{
  "n_layer": 12,
  "d_model": 512,
  "n_head": 4,
  "n_kv_head": 4,
  "head_dim": 128,
  "d_mlp": 1344,
  "vocab_size": 37867,
  "activation": "geglu",
  "norm": "rmsnorm",
  "norm_place": "pre",
  "norm_eps": 1e-05,
  "positions": "rope",
  "rope_base": 10000.0,
  "rope_fraction": 1.0,
  "qk_norm": false,
  "attn_scale": 0.0884,
  "bias": "none",
  "tie_embeddings": true,
  "parallel_block": false,
  "init": "normal",
  "init_std_qkv": 0.0355,
  "init_std_o": 0.0,
  "init_std_up": 0.0355,
  "init_std_down": 0.0,
  "optimizer": "adamw",
  "lr": 0.00122,
  "beta1": 0.9,
  "beta2": 0.99,
  "weight_decay": 0.11,
  "lr_head": 0.00754,
  "grad_clip": 0.5,
  "warmup_steps": 383,
  "schedule": "wsd",
  "decay_fraction": 0.693,
  "decay_shape": "linear",
  "final_lr_fraction": 0.0,
  "batch_tokens": 131072,
  "seq_len": 384,
  "doc_mask": true,
  "train_tokens": 1026000000,
  "steps": 7828,
  "dataset": "wikipedia_en"
}
Each number is 128 + 32 x the weight over its row's rms, rounded and kept within 0 to 255. Layers, rows and columns count from 0. Numbers have three digits each. The size before them is the row's rms in percent of the matrix's.

# up: layer 5 MLP up, 1344x512, rms 0.0695, rows 983-1102, columns 320-351
# down: layer 5 MLP down (transposed), 1344x512, rms 0.0615, rows 983-1102, columns 320-351
# gate: layer 5 MLP gate, 1344x512, rms 0.0664, rows 984-1103, columns 320-351
up983 100:163142127072092154138129168109126131074104129126160091095189143101150132103127127107144168149088
down983 100:151149114098167145098130210136070160170174104125128076145102126131105114148097190137137128177108
gate984 100:107140184129196116121093149107143089091169133076152118170097135044126081091131090157140128147172
up984 093:115157090131075130057113086178136109172084108119103072099161151100225123144126120124051126159119
down984 096:130109171131126114128181141115145166100172156135200149108087098101080113080095136087147107139111
gate985 099:088153064137183137118160173099140056146086099122104189091080157107117177120091145148150155162127
up985 095:136174099121146089055116123155129147169116145075154116098159115135078137082172105139131193138149
down985 097:098162120133146141190173137144106078108160192136121122078123174119187154173108142125174159097089
gate986 101:097082213114190132079124126213118102175103139154113088137129137150141141090100127076100134162136
up986 098:127128117101136094062104085138172103124218138137134152144130123134142165130143138168079086105152
down986 099:222104094156107127192114145185062084144092174134115147130100191148124118139097102073117142149116
gate987 100:160123167208102132143093118141114108132148139172092160108130227145129146186152138078172210150113
up987 098:112138109131146136077123143094115117085153163121134131080140072067153101083134086113132115110093
down987 099:157133120107121186195168103153188129103152118144153116130085166104060140155156153143134167144094
gate988 106:098093129135165126143158138114108190107099109114117170140108147141104184103125091135158175099084
up988 105:124110121129089125098091192150131098152124152065184121147119097136111102117197139099185107139112
down988 105:130108096152149091103144156158088072109163115161101156080078109145134160156118137151141130101164
gate989 100:139166157153113149122082079108151083115115121175152108121140094139066149144097145129094177164170
up989 099:119131137144109054097158140185187112119138134143080144125137127141100119137105108079155149153092
down989 099:153098133102112110089159150150092120083174164134160127105136146127073105125200101140112111122107
gate990 101:130099073141100108219100087136057145129059134128178108083124224110086164128033109133150106194159
up990 101:078120085158115139120142148139095099195068153174150147147087143109100175113118173162136149134100
down990 098:179104115162158184155134123105133121126165132125130180125144092091171140150171119143152166176099
gate991 097:075124165116162092173077087016092123139148119116095104100099122109166129173120099141186106148179
up991 093:129118120111092099092052097166130139099088132129132129145140168153124141145061202152206126144127
down991 095:112149139147147131138172142167102127191174140101071170151134140082125161111129090167146083139191
gate992 101:140142093118078144129105136145120136100135145139191127145155108108118126102151156139147173117106
up992 098:120138173066098138084110138164086115148055183127149149111120120115106123094105123121144134123105
down992 101:117143115122133155099110139110113153206155091098077183125086173121152111119116104103116154152159
gate993 100:106115134138126114106162147170120101144140142119060125155121098107052136126109064121109103110148
up993 097:145165174152072155114076125104084145173109186147159104149149106150102098198132166116133153106117
down993 099:086153100116135137146139106064168135043116110127118118099117156096212109147172109185146144152111
gate994 095:135103100127153117106103120108081110085081147181155105144161168176151171116103118115157101150112
up994 094:141177148068126114113067130139154113137153096148154087139154174128138112145118097172127131186104
down994 096:091213033116128133152103099138115168161140121143112112119042125145066152186126199137071122115117
gate995 098:149129101129163152163102164097163119126048131118162165037103129147124120114174145116143129115132
up995 095:126098150116130159125128088152062069174059119188160107123157165158111131154160103109082143092084
down995 096:118143169095112167136159139201141180087141103108098137103161125120155162106136110156150129161093
gate996 101:102092086158087159125113100114117119103102105148053164140126129151085149145169104148141171108203
up996 104:145136116103162129135118127170115101149118111135179113038139127156231177134045139125102101162069
down996 098:139143136143132113170166140109055081134071127158099133140092156118106138173133081119144122093152
gate997 101:174153126126185173124131072154130129143112178123151130129105155147120129115100133129132147089142
up997 100:171130147124166132087087115101150071137113071138089144102072161155145143153132116151076143140114
down997 100:156157094082112132162100065035091181148128093150138118177124173136177130127127166129146138118093
gate998 093:155092124151139135052142154136103110132098101052104078144097089136109135152126169148100153087126
up998 089:112090073100065106140119084135117143077098136096049080098111152101126110104133118162106175145134
down998 092:134189112145104111152112095172157117150205128166149092141124123173133125122110129058106104150157
gate999 101:137119064112204109169066161093122116132123148109117105218090129117132127125075136154129093135159
up999 103:156103112089081074087140104160118123193093132146099114111111173153172146135108173178173170106104
down999 103:150143121093146117101131158124174140193147129127194168118096137092141151133096143154128096202164
gate1000 104:105064103106143118065114099184101100118082145174172161169151203135134133116122139129091175147112
up1000 109:147066109101109109102142182112162170089111119175132167125077140157170140185094130073116111116148
down1000 106:145158155118048108085162152148135132107130117114130170134155140127157110131135093104107098156149
gate1001 104:122073095157117209114121098176096098110062063113102126152122120100201112122100121093068115082124
up1001 103:168119133146134132136150114148034120140116111094154128168130132174129128114103111127117121114131
down1001 105:110085120195073090105129134136131132118215118117109162149161131102125150137142098160146107184118
gate1002 098:130172197172179107125163124156182064120118120159142113147153180170101144108148169076170166138133
up1002 093:063128098146093110131151126139160127105150172134104107145111183144132148133112094122140122087119
down1002 097:174156116155140078116131116075102111115121063106164167135110135118121168095104129105082060191181
gate1003 101:134132204122097180117100084148153150156095132126169114153149151126085114118084151127160173192133
up1003 103:142168133163164135147090095138096158148101157141121115105076114139108130098124126120138140192175
down1003 104:089073100136104089162142159093132128143180150098083170161179117172147071132135121148123115130122
gate1004 097:183120087057144091116141094130111141133137047163094087128146169099113130193113070085148150154144
up1004 099:129135068162107125161148132122117144151137143131074119125165117092171173149125155082130090138161
down1004 098:127176136084150151143114129117107162179137166095152080186109126138153171119120093111080126100143
gate1005 099:148112130147223121083102100124141126148163163183112074155073206115149103076130129172132135171114
up1005 097:107086109154098080098121103240153150116125137186160126166091144131117139116157153103166127153166
down1005 099:122162107114163141139155127093144160125190172098128158067141087178136085145124102149115127119109
gate1006 098:122096105189156142122149161134179101112120176143155137146147180172091124134135139097149116136120
up1006 103:084093179088115176139146047119086117132124093132169129139148139117129119105130095147112167105154
down1006 099:147133150120123148128115057152124194153142168133146191113099101159138092133156172141156127107078
gate1007 098:154058055144114161171110149111093083053116112137139141089096106150193149160115112093134144098171
up1007 094:143087128152115139117120161137104070178151115102113143134130120142113123163125115163109130099118
down1007 097:130144209101098137128082084095108073109153145102142145085148126138132151106109113149141132117150
gate1008 101:146174178158141115063110125150135111084157091191101082131121179124117184084153140129128141155156
up1008 098:158106123077107160120144118104113212150136163123102146188155118160111112162148158103158097152133
down1008 101:096096147124155139171153109130095126146195168183131115099117129099162118155116147120129130135095
gate1009 101:121122152160143115130116133093110069120122152043152148175152090082139110143138065117143091101118
up1009 096:129147194145206192127147140142165170132116067192142124147098132102102053118130099112174086042154
down1009 098:103173148149121153117106130118089168093112035059077207144111138052161127189077145065151123121173
gate1010 101:076090136175135153122137185191120120179141149068109064112099172135130137159136098152107113154142
up1010 101:130159183122178140098177085151197220120106142108098149098115151128177144128106108096174141149154
down1010 099:122047166145132082144120188143073089162082126064170066147079158111140106150117181115111093148101
gate1011 100:107168154109101139152106127103142097132170111115150158121153198146136131173104071099144118122109
up1011 095:159110186141178150140151132117120086122098141111129146157078107144128170121121084154109064154142
down1011 094:141150102097071090125114103187098156150169085105166069149165169177115129117154195124121108134157
gate1012 104:141123165187135125137183074078137197090132113122154144095122107153117134089118068126147161192093
up1012 104:127177044176198074117148140160172091103096120156101109198090065070103091141078137138117129147112
down1012 104:164202120098153153127144163109123176178086123103017128124075129133168158131097129137199188163142
gate1013 099:152100122204169130122116098148132108095065127146082117142152071113132147108107110118133089113142
up1013 097:105171146090160149172112087092166082126117139158158160162090144151127124145122139090139086113052
down1013 098:146106120152152066119115141104107170084129068135119114104185112157155175126101139156102120031144
gate1014 101:092090145129178135147103144117161153114165099131101123162125086104122175116097106135108140121072
up1014 106:162167103163143123170097098124128147140083221145108147141174170158140132167134149120125178139154
down1014 106:130111114127091103148165097130176131156115128138133117087115091149077148117120104147122149184105
gate1015 104:124118156156147160145110113179188145150160157146152127185154192103071141133092091116167157178139
up1015 109:128125091133087151156150102059167079135156169157101157169142137070088117194085088115138107183184
down1015 108:139134086151156088011161096111143159065117151115093102088128172129084136164142175156143060141145
gate1016 098:135140059110148187153113078152134179129143101109080182159141098145136147141108118099161173058114
up1016 098:147162150081145106135105121132110147117165116162116154123133103071135122155096151132099150133093
down1016 101:150109111106101135122118130142070113084130169092127079142126161180120144169114148093120119115120
gate1017 100:134069137117158173085066102044204174147078126091141127124080119169153129163197116077144108165158
up1017 096:156121144167113132140052129152124173133081058139172198080068087124165114215118132125137114171131
down1017 097:105113151140170171086065150025101114180208192101100102134091107160139079168131172204127157129142
gate1018 100:118128152154159125090111103117198169110153138079153080156096134102107141101102176146124169120158
up1018 101:154141149102152117107154160145125166090088087154080170160120147073144147084082147154082093128163
down1018 102:148090104153061139109108171135185093126116143153149112138116126140131082175183110193126122162163
gate1019 105:077161053091150184080126138137148102126096106140140142094131068081077182178096096138137137124153
up1019 107:155152087111149126003157128147180159115109139154134142156160110185102127161078095107135096139093
down1019 108:103110131156098122115178131051189117150103146131073125116204090114144102057115123192131146133133
gate1020 104:077152166181104104148094149117152122121135079154163095134125103137140093129131128155137155140178
up1020 105:174158110071202144179131111075126116131131135113078181142193111127149134123126163131131169134075
down1020 104:157145134070101162123189130107076122096170102127177117160162116054129143123125146107162133101119
gate1021 102:103136116159112125110102123070166209167176127139121129143171149129096125120115135127122138174127
up1021 099:140090147079138118088165129137138125220167136130136104128135149111111148106138133129093131146107
down1021 102:182134183131144129123149069155130114089128179142147110097128138127094107072109099195126108112144
gate1022 102:133137093087069189080137123154133128116126145159122150100129117154127125120130141110079115147142
up1022 115:126085125150064139116184083143157143176155199155124133171132189125074190137067193098149137032092
down1022 112:093122077158079151125137081084125155097156215107108126099082111193163151138112148154096106109079
gate1023 087:121121090086153201150158101147069175137122098099136107139111137137131099136127136142076099101142
up1023 084:158101109091108135104175137105105140104183119062119136067126102153110084153121145100118080116131
down1023 084:142103179161143131150118095137145136120139149188091177158095141080183178134159090130133147124107
gate1024 104:107039104096176102117149128078114077138110056109093093196104114160109165146164086147149106108184
up1024 101:165115096116136050176132132108130168178133136178124120172182154070165151132143165162097151123090
down1024 102:182110104125143088087151171131161055072187152094097054118173109140072115135143099081104124116113
gate1025 099:124123134175137120138135186157179088131092111141142110118090161099097135134169147127094157090148
up1025 094:158083133107118187148120079091132070106183121105169077103149137155081189153119094187120123146161
down1025 098:120150112117168067126138100121188157161107162115140117131165140102120069153126138167126121119173
gate1026 104:114094142141122115201105079172157057104044132134107168109139152074098201159124118082121144146152
up1026 108:149102167108115097135099207085147153120115184076170121131121121097121151157099134196125054121152
down1026 104:169117123130089107198146106141109137097111086186171124145091126175134119082130122110166194090172
gate1027 103:131176131170118123142089118106111132085068122141117139126133182072113150142126131169131155111176
up1027 104:163127086065081107169061136108164137139181064126125138148152143103091144141161136119125165132126
down1027 107:119094139134115177141139138096109192206139156115110152096097117136135096088133140167154106126110
gate1028 090:151046152042117163064106107149155114053120136130105126078145179163080124124095135146107167141092
up1028 098:151136140117149141079113125139146126158147148084151115043134095127115138123095156156095089131118
down1028 097:061165159129124093108127208163128131136127161137120169175120072119160101115090162156132142142121
gate1029 099:078094126089135103154074083138060141152180105166171137138096154160100145154164085073109123163135
up1029 098:155158076124117117121105146108144151091103174177121146133109074148173138127155134082164128095099
down1029 095:152085154164135157147181097125126103150130113130138159103144150134143076117115179139128094163128
gate1030 093:148115167078104135131116092173103096106176134085098133149124091161135141119118107133129074059170
up1030 090:135113148116143188107071103125098134119154118157068136111179141184151143147135133096156178091200
down1030 091:102145091149117062101174142129138127177114147135161134118094149146088072118108112155122102159146
gate1031 099:124121171160133103139075161069161117128142180134066121164134115116120125125156116116175139124104
up1031 101:080118109129096178098059122187156142119165108127113134126143167107122119075170207091076154109105
down1031 102:122136143119148099113110150132118128140103114130128163159173118162103175098130151163172174086146
gate1032 099:122082183136135144144110171042073149113099130151144143112127181075184132130039117173143108141096
up1032 094:119097174148037151134096130085122178105117136089157143100125132127112095118096123173118128060121
down1032 097:078099078102132146150128095133131177182153180148126149098073135128127127076172142093126109155133
gate1033 089:130134149109063124109142122173169106172131127103136084070116164149163123159119144112184082126129
up1033 088:104166158089134137166059131099105126054141134162132118166135150111074127065097120144163206151120
down1033 088:203110092140103213057146143144117107202149108138132123094153165104172128171147122130082094163126
gate1034 101:162100105164138133100153088090115132094133102155061193076122068085125162110097079105118120156122
up1034 096:145106154096047105121164098191130071120101141149179094086091132135147096146158169151097092124094
down1034 100:058132129145114123169102114119131134125135120125140115136166108104132052094123135132182125108135
gate1035 107:112087160146104124142135134106141183109141158120161142150093160153170138167118124085102179105098
up1035 106:133187201133174111088137143062085099087127111098100161102115150083123156073141106205120092133087
down1035 106:092037125083119085064115121118156111160141121112087175167148123125148098120137120098115118127135
gate1036 093:114117093122092162112097143061125172151116147149124149120135142119038141146164186147067106179130
up1036 089:092131076079091097126134144165188147121117115094087101128125131117111076113088172139143134164132
down1036 091:187159148195181130111121104083118110128093163141181158145168148161149137123168098087125136115117
gate1037 098:073162160128146127137091105128137154124121150120114097123183111080147126152123092119149147118136
up1037 100:160064124164084076125099105155188067117108150129109137118186160201151080044156132065099142171121
down1037 102:141164129028171130133133135158116137086147105106085118116084110128144099152125090182118124137136
gate1038 103:172124192178137088158159061105104107104117159138123072115115141112169119184115108113144147150054
up1038 101:075100113124078142163075223140184117146118135156135128147152120147093115106159142120171116147118
down1038 099:135143131142057155122174123124135069099149127122183119161127097114120151160136118168169125123110
gate1039 100:137081099133157130057097130117136149158159124093143161121167153160129135171110107088098141138124
up1039 103:192106135098164155157114142099118132130079080076085166149126110114106096121099167125098127129106
down1039 101:150124174123123123171085154123136157131159165155169120131102145145104103147139099142156120161067
gate1040 101:102084129192093160206102135094193102159120106142133115099160111079098113175124134118160162163159
up1040 102:102165145078149157098133091075211122180111114133160140112141124085091116154059155164141116118157
down1040 102:175083109106140141166136099115159067167090168153077145090083075144128144117139144089096111123128
gate1041 100:130153113087151093119056099102165088170082122143118133130143132106131081154119146127134142106125
up1041 099:121125118139118164180178163068072141147131158105134130119087124071126106137057083140089080081151
down1041 099:164158109101143149116068138186174109096066079127169123147147158141136162138147153095115187122090
gate1042 102:101116182106141170141105100141113119157115081156100147149130174112164176092109100143128125134130
up1042 100:153141170129120148103114147130063108102179110083138174180152119165114166093129097122175189111141
down1042 101:118097162142155114137121139116151094108114162176113138123099124128112124151119136168162132105132
gate1043 107:099094162135149119148085132142151128146090162081172143130139150182178138177101141162168201149097
up1043 118:123120157130070150117108102122123108143128134110134112112119134096089144129106086170115124120103
down1043 116:098104176125085138245116170136156114091163120088094121122109140170159142093111090140134114088152
gate1044 104:113124126083116085181095142062153140060129133134135226135080152105160125135113156144109146226202
up1044 100:094136173091171102100146164093118145117091183095157110097167088198136080127095125140132128159119
down1044 101:132161165143099165064070072104205141143165133128169182096163118140109121072118103143133070149108
gate1045 094:153107137114140116154138091114054140064063126146099126052119170108078167076150176193102123145118
up1045 089:156167145108108152121097095154182110123087115074135149120131162221163169117181127122045147137124
down1045 091:150083136132121110108163127132105147128106218099153066144138134145089110137097190090148129114235
gate1046 103:038147118146112116209138089138118120088116130137146135128089102082122130144162161128133145147114
up1046 097:126101137100096150127145122112102106098138104086101105123121101156149062174130091170144132048125
down1046 100:161082124066141185132152099108098105102105118145121149152116114140144128106130121124142140183146
gate1047 102:116095128153199142099119099109100098137087140155088140165096163139164174100126155169122155110161
up1047 099:126177160098126098087119108157147122097124084106111144140156144102088133139097113113110162123205
down1047 102:158106098151186169080101161103112078132143128151091134135042104111171138165133153120104128105185
gate1048 104:114113121129156220154079066125199066163105100089177139138142089138168135130124092151165141153199
up1048 099:152121133121128113150126144198115176169122152109167086137119182114105117156112108153101166135089
down1048 103:148137140162067121118105098115109124091150131129097118123145146169111128130150169098099185178177
gate1049 100:132093133088116180164124120078124076114148110148067109105121114130079149179149125211139130183184
up1049 095:145154026098170106119160163177123163158195102104139149129155143114152114193101159070094160128127
down1049 098:099157110129116116110089120146124125118100148132178123134163090156083074108171046175151077104123
gate1050 096:126070091138118095132065161088086137146131147150116140123090089154116165098145133164173176118138
up1050 091:119150143171119134141138187052144145141142133138031104147123160076144114162155135102114149111158
down1050 095:144116092080136075121105120094110083100111080138145107197157153116181100162079105128120140073089
gate1051 103:141141071136162127154171059100150126086145169113129155135121153090180109162089140127151119141136
up1051 119:112105143122147131143149143139152063137136141107151108117172147113082094172097121110149128153149
down1051 106:167052143063132179153109135119216152150146150096114130081144161115130087116082087095088132127112
gate1052 099:135180177125179084149094106139105147185132107153128158145126091215093129078126107138093186155138
up1052 096:059068121079145153156083129118129149149136091152132074113101124044133081149110058091130167126181
down1052 099:115137147117112176102096100125148165174084102081110197144129156178159166065139070108099165059153
gate1053 105:092131114118110170110121078118156174146119167138103114053145157108203127189080095054198112125143
up1053 116:093122117164086146106142103148147092164180112198163142080130173093116181101130134145158110113154
down1053 112:065106084133050137090103082095153142191181126141118093103115133091134139167125093099094133117107
gate1054 104:097128158130112112109074086100094117106102118187127140117149170164118193155173143144131197151185
up1054 104:132084117148175181108130116140114113093137131151095132194152142102150145123123158079139186115102
down1054 103:110151088156146128144145150113103087140119151098100057143121127183114120086117135131098098138122
gate1055 098:146095063147106168141122155085135107156104151174132144094089170112108163085128171169131093138133
up1055 092:132132114120085155162114118105212104072113116073153160127154143196146142112126079121142138147089
down1055 095:097106180161128059127162080142102144218112136197115102114075069101140136131173127136126123101162
gate1056 097:127134156110133146102143121197152106136151181134067146120179197154085118103086044149188157127081
up1056 109:157126149118158128113111153139111126132123121076182163137208121096148138069082111242089119153104
down1056 106:155162109131168114144090123121082147052135177210165137133104125096096057090116125148116093143120
gate1057 102:151083140145120147143114125162150181173137150114088096093119139145184073108126092142157149135148
up1057 100:096136124124124166153137135157139070117164151196133088143154111159076156161165094166121132108136
down1057 102:109174172154135121183128094131120157099136154117171143142145091130160147110144107108132125156165
gate1058 098:128095181125112089091174104163122056129143102128150184184110141096101189145160096119135124058096
up1058 101:187155137123175136097066082176069115137123120107171091095130089082078053122091107104103141082135
down1058 101:104105159158134164114134094188130124055147172088112195142125109093107124155152128147167141116118
gate1059 110:089098126170098075137099137098185105103060134185186125143145134156128132118100097153145105163114
up1059 106:123121125092148103118190163102175110148127120061154148146132049156154098158113099143086135129160
down1059 106:160143123134079116107148175164138130157130177096113155155130144145107156141104121120100155114134
gate1060 096:145135094117175115137070145107160143117162115156172177122108172080150154145109125165149184197131
up1060 097:083124149155105145173137158178128109115112132161075146132118133113145126121204124147087084135177
down1060 098:139140114129081111160157117099135141124212154140116151076207157114145115179120153102142130100170
gate1061 097:094118084103181141143139188185140119118141118100121142176144095162106119177171157140117092102121
up1061 094:162134198140152179142118056165139154136069080097155124047111159174100148150136089161090090136108
down1061 096:121186099115148082145112176164180120087195169133135132193145124102149109139096177097168134131128
gate1062 104:149097196134191135117116107131112130127087124138176142136116140092091172159100109114158164146119
up1062 103:083133130180186102126147101188223144159127098133105166111169093138163117178146144120151122137134
down1062 103:151126045108168124129154129128150098168085136159172092120119178128116135096157067126146137063145
gate1063 099:162123116113104109115157154100098163155159121148122153141121079121102160127130144171149187118067
up1063 094:128156160163079128146144091080132119095172117174159140165114182079123103172073135131110161148106
down1063 097:159132096113215139124122157151138132106152113039124101028082121145141054140160155147120141133126
gate1064 103:130081084204142129120143073113137064149138144107043134162156161162084171111173187147102088099136
up1064 102:145143091136130135106157087185192130197070111123104145142116024095139126201105123123050128110141
down1064 103:089154158178079129129133167115085143100172094096121134100185182141158133187096116121159133137128
gate1065 099:071087150080121111165164134075158115132142219126139091138147139100097091121107137160112090182250
up1065 098:151109169146099133097110104058131178189083142103165086175107135142180096125111123124099110113079
down1065 099:196141047086100136106137123079131109067140080096082135114141124064146151158074113118149102054114
gate1066 100:108055050134135067074153146191133160155102132173130078112152101112044111145182153115179133145161
up1066 094:105164209111140108139127147120121170081107154109162146135131100108099067113127192124131158110090
down1066 096:129084074127157099095147126154111110189187125115084054133093163116140140101150093121127107100131
gate1067 101:138127153089172144136148112141105104122166124125217151128149155088145094155130131140144183152111
up1067 096:190096102144108103036165161147163127133124119126150149132112153132114139153115176145112140098126
down1067 100:099117123091071124144096134124103159084170129126132125156102096128171161119165093146137083155151
gate1068 099:091123097119077130120098116163163078123122066145193149147212136105110149132145074063133121115190
up1068 097:122104094127113100119086075187119083101132070128119077103110160146063178169144146126128070120112
down1068 096:162125129127158149141125121116110109146096164143125099144105139121146123138161105161095101090181
gate1069 102:157114125081166090095097119121108150119131132174065115176163101141122160090161064168105095137190
up1069 097:051180175109133130163078072107144110134131120096148139124093134102155101132150129172141134122123
down1069 092:197081110117132136095130155088098105138173174155099136164089100167105161106140108109087062147139
gate1070 097:172137193170169123088069108094089102083071109175161129114159154098129139121088082080100107124162
up1070 095:136138187164116120110089144147059110145121231158216165097074127122140144122109150177133077099101
down1070 094:164112147109092156138126131101120111169174107132080140112088172091150170112137134114161148085151
gate1071 104:117048071129150095133097130109161154131087095105139068139142093136123108094162160077143185166157
up1071 103:120069050127152106182157172194120100172194149137115134180145109101153215113089135118151144114187
down1071 103:162178101184144137082126128161110108157127146155161128121102111135092137093182144126103124093111
gate1072 102:131136204126100122081099128136094111102078184139176066119138169147167090090052100068142137186098
up1072 096:194115153163110211165122085094140138074115148126123101121147147122128179161138117088160125091163
down1072 098:123109115144125096102117111128059130194173106123140144177102108089161150158122132139152141114132
gate1073 101:148094125089142132107160167115218125110153152090138099101158131077106156092052077094138154114145
up1073 104:139082153069141131078191167154164130099118124163136173159110142151084179154100110146145179169172
down1073 104:122145117075063187098108107145158151106118144123135126105102132107070166111040106119108080081089
gate1074 105:129152130148147150068122148150149155126094204191130100100190107172134116089141057126115124137123
up1074 106:157125125143153139138110142198132130105175121139196136101098134159073111096106094076150171102212
down1074 105:157148069163169138089125157111103157103148135141102114129143140135159139165165061061121124155134
gate1075 096:096122141084154162135133172150132116083156098102207073078153061169148216146066119105129113183154
up1075 094:098152117112154140145106113140119123105107115084144154112083138137086113108179113093185147138106
down1075 095:149114180183162095105105107106110131155126156156081095179103109118129102110086103144118160153119
gate1076 101:171129083117173166067138127084128143165061149117065136164125121112175093149176172113075144144170
up1076 101:124194134082121140084122114084095179103142129123124151137138079126189145103130144131109179078129
down1076 099:109126189159120097180099128145091132160135129151133124138140178217084162073117087122121127067095
gate1077 099:128143125141099157076115076101186141127175124125147131164206115131097181136130037063142185121157
up1077 103:119164079147126142128098116137195127122128138140157110121083096081141169153152129101143128104089
down1077 103:101108122061149172186100102159109122161122115179124120152159127144168168186090197145179103119052
gate1078 100:150066147146129160162152174106079128087110116101104118132156195132167141144107132120070131133156
up1078 106:149090108148145085128163110095150085139137094091055142095173071129188055081133119152123153114116
down1078 106:148139171120105167109091136116113118138066183124104110107157127101123041142084115181125132123109
gate1079 105:108100074104145107077152137138131096124160107064195088143143106086150184123064134138113073147184
up1079 104:183074145125149101149198119106080109099179097094149170084156124124166170128141097179095120197109
down1079 106:143127172099134143140117154194091132174123102137087135127100149099132151145115113160094128086133
gate1080 102:110092083130173144152126183026102128127112088108163112117131173080108192157085065129154140125132
up1080 100:164080147075140158105181102115131083114125104057081141104182115175147146104085086130150094140140
down1080 102:118116097125150148147084119202180180100123120114050139140073126148084089094145155092103141061086
gate1081 098:146150128162150079152107141118093082131066167132109161155164120118103118139142124118146148078150
up1081 101:125122106109097174095129163091134192095143107161132096167133148146115116106136126124097134141073
down1081 099:190136119177136135135195124147150097084106144126110089148107103073084168134104181120087128161168
gate1082 099:126090083127086040096113112103126108093156171174117103108077145134104130135122138139128154101141
up1082 100:146087123100060170162142094117083135135121082092149108113115192083132187135106130058167120083109
down1082 098:172155148153126110127127118148088115146177209082174145173123157145148172134185162138142117124132
gate1083 103:104133134121080097081092121110114152136138135144140137143131118137179148088095156127146151145162
up1083 103:127149173171104128108182108125160120137180111145167114115101148142147151103176112094104130231158
down1083 105:154130090130116140132149163063155129138102138152089111135147111122152066095127117187128109124143
gate1084 107:169115145191163146136129083112133093125032132143175143101166139089103116117095125119173239119127
up1084 110:118094123105148107072138201182058105149131117120092135111101177146164146102187157107136181074128
down1084 109:173156182130187163049173130164135113147069139070107145116164080128157110075179091123131145149140
gate1085 101:110123097145109112091150142090137112146084133142125121150162132123080146159152093186151132131132
up1085 102:121119151164076112147140171045111132135157108095181111134125106114153095109130127153140142078105
down1085 098:177113136128082188144119149088116167061115189121111116101164111104136121128131134133077106148153
gate1086 096:154147152104141208214114167143107129173183161121087145067138092078183157099147073142110109135142
up1086 094:061122138153109171124126070097082062100124144155160202129138182150090177156108129113085119054142
down1086 096:107183123131213118123142146099119177127153160075128091180118120110148115163160119180162154169127
gate1087 097:130089084135097168153200058151143131134053200156152100098098137096129140088151148166107141135118
up1087 100:097111106155132154085133151143140145137067131153157078145135154091113163114113154082137082212114
down1087 097:155167137110089109106108166157119109113122133200120153123195155162133119163098126103144116106097
gate1088 100:081141105107160121109117138173147135138162099115136073122106075155061170141170069146135129100147
up1088 095:111116155163155171157156155144124129160101170154101074140104078111104106051052058129031142158134
down1088 098:138127120135075101177155076094088148095172115137113118125180080130132110149138130119126129085053
gate1089 099:127071093120144073067152073138107121148136118161096111084171103158155180141087109081134141143135
up1089 109:102178183125114172090129162101140174098135148095111109116088097176104101132168162189141170126161
down1089 103:140124135129127142153154181118120146114140150094111171110140166161146166140174170162110129151121
gate1090 094:080100177141174142155139154129118111183128141125131083082126096096098128096159136106147140062135
up1090 089:146114144087119126148086121055150124156118209155113132158148108010137134127102087132133135066130
down1090 091:104154151126155160167104077145099149134142084097101117153121107211139094108139101151116123206093
gate1091 100:108102131122106155124160141118120110086022136138098110100146180170146063119074154148110145154165
up1091 097:163129108143079124128137132138147145140102070093109122099099162100152179096097153160120112176069
down1091 099:058120159126144132085149125129132107129105087160195126175192108152098114132118107142100126115184
gate1092 104:105156150163134125118075099155184083141056181084125127149119166091124122141126151114115144139196
up1092 106:169154082154128119125109131118191123149122126182161165098131086107152155098100168085154082072069
down1092 103:112129085123143158207207125146129138138120164136151093115114078042149123139128119133099168095161
gate1093 107:140146145120116135160132120133115131148086119120147132134116109084162118117177068126168173146142
up1093 107:170068172073108175147102141169101135154133103108054091111111135149186100097178125096132138192128
down1093 109:140163130186108105080133151145166117157170078155100045122138119128108124118111165100076154148141
gate1094 100:132129160150087108095164146135131156050142189101109156129133138097174167130119096178135132131100
up1094 098:120160149166113104097117147099147126102117174100048153143149174108127143084130119113067095150112
down1094 100:112123140100118154115090131154152051098128116108121126154138128157182108137115130184196125075156
gate1095 103:094148118130108109075121112128128137121172084120117091107145126070086119178151149106116131128091
up1095 097:157168111132233129132163170126119092114078123098150181082152089107138125154115082140160079080146
down1095 098:102122105134039106160152111139129115084168103137131096113136142108133161157129172117173112100118
gate1096 099:135116161127154126181129142069185160134159168127112041159153093164108150153186071102122157174187
up1096 102:053143194105081137163135104156121164115098169153170154089087173173077090119133139120080105095101
down1096 096:177120092143137106161135130107180158166202176135076089126123110054154155203097112084111144086166
gate1097 099:127175133159126124097167040141144175135152090109171137136068122129143173167178058039111104167130
up1097 096:131136152154147137066114151129095127071140103141048101123159141170142169103133193138122118129123
down1097 096:186140149129112148123096082129145146142130109154203123163176087078118144086129082103129138138113
gate1098 092:087064143164090149124122136125155095084108214125153162091127186130122148182145180160115145130164
up1098 092:111135166162141176150105066093057112149165192118111127126169087107157143161089095117151058173097
down1098 094:107122111094109139086127146108114136110122145138140115173119102115193113142237073119110118131160
gate1099 101:068150125059129143148137134163117101117110087101032102134139150092130094104134057143169136155146
up1099 102:082111112105150126088044134095136210087114105120111135137096153140136106138105125115111148140069
down1099 103:103147110138150075148113135117160165146168114110112167156135097154145109104146102047146130107088
gate1100 102:073137134164146170108128114158154068145058124168129125163126177158142119177105136123160165152147
up1100 106:079212150105097182113097107108031131106116097167109059126186131154106075174163184106156108075121
down1100 104:122149138131096118100074142095140101107145130134127199112099112090099116230075122053090083067155
gate1101 104:108133183097122130097123120138154078109114093134175103117165161118115128134101079133179146079137
up1101 104:153161136155147095182127112108076074132106136154122150145124058116077140059119104161107150169108
down1101 102:090124163124129089076157142101138164057157161195158146172129108112156157107169090175139107169069
gate1102 100:145172102161120061138097054110142132139136146138155072160179122138055129134105134207083113171138
up1102 097:115148172117113168098136093151108144139135106090114144141196115078126158188134160085141112119130
down1102 100:112097132134113126078156104160114149127123118112140139102181144086133159091157149123148104063112
gate1103 095:101103044117076162114102129186154078120187118146140129167106148147069196130139084078118151140129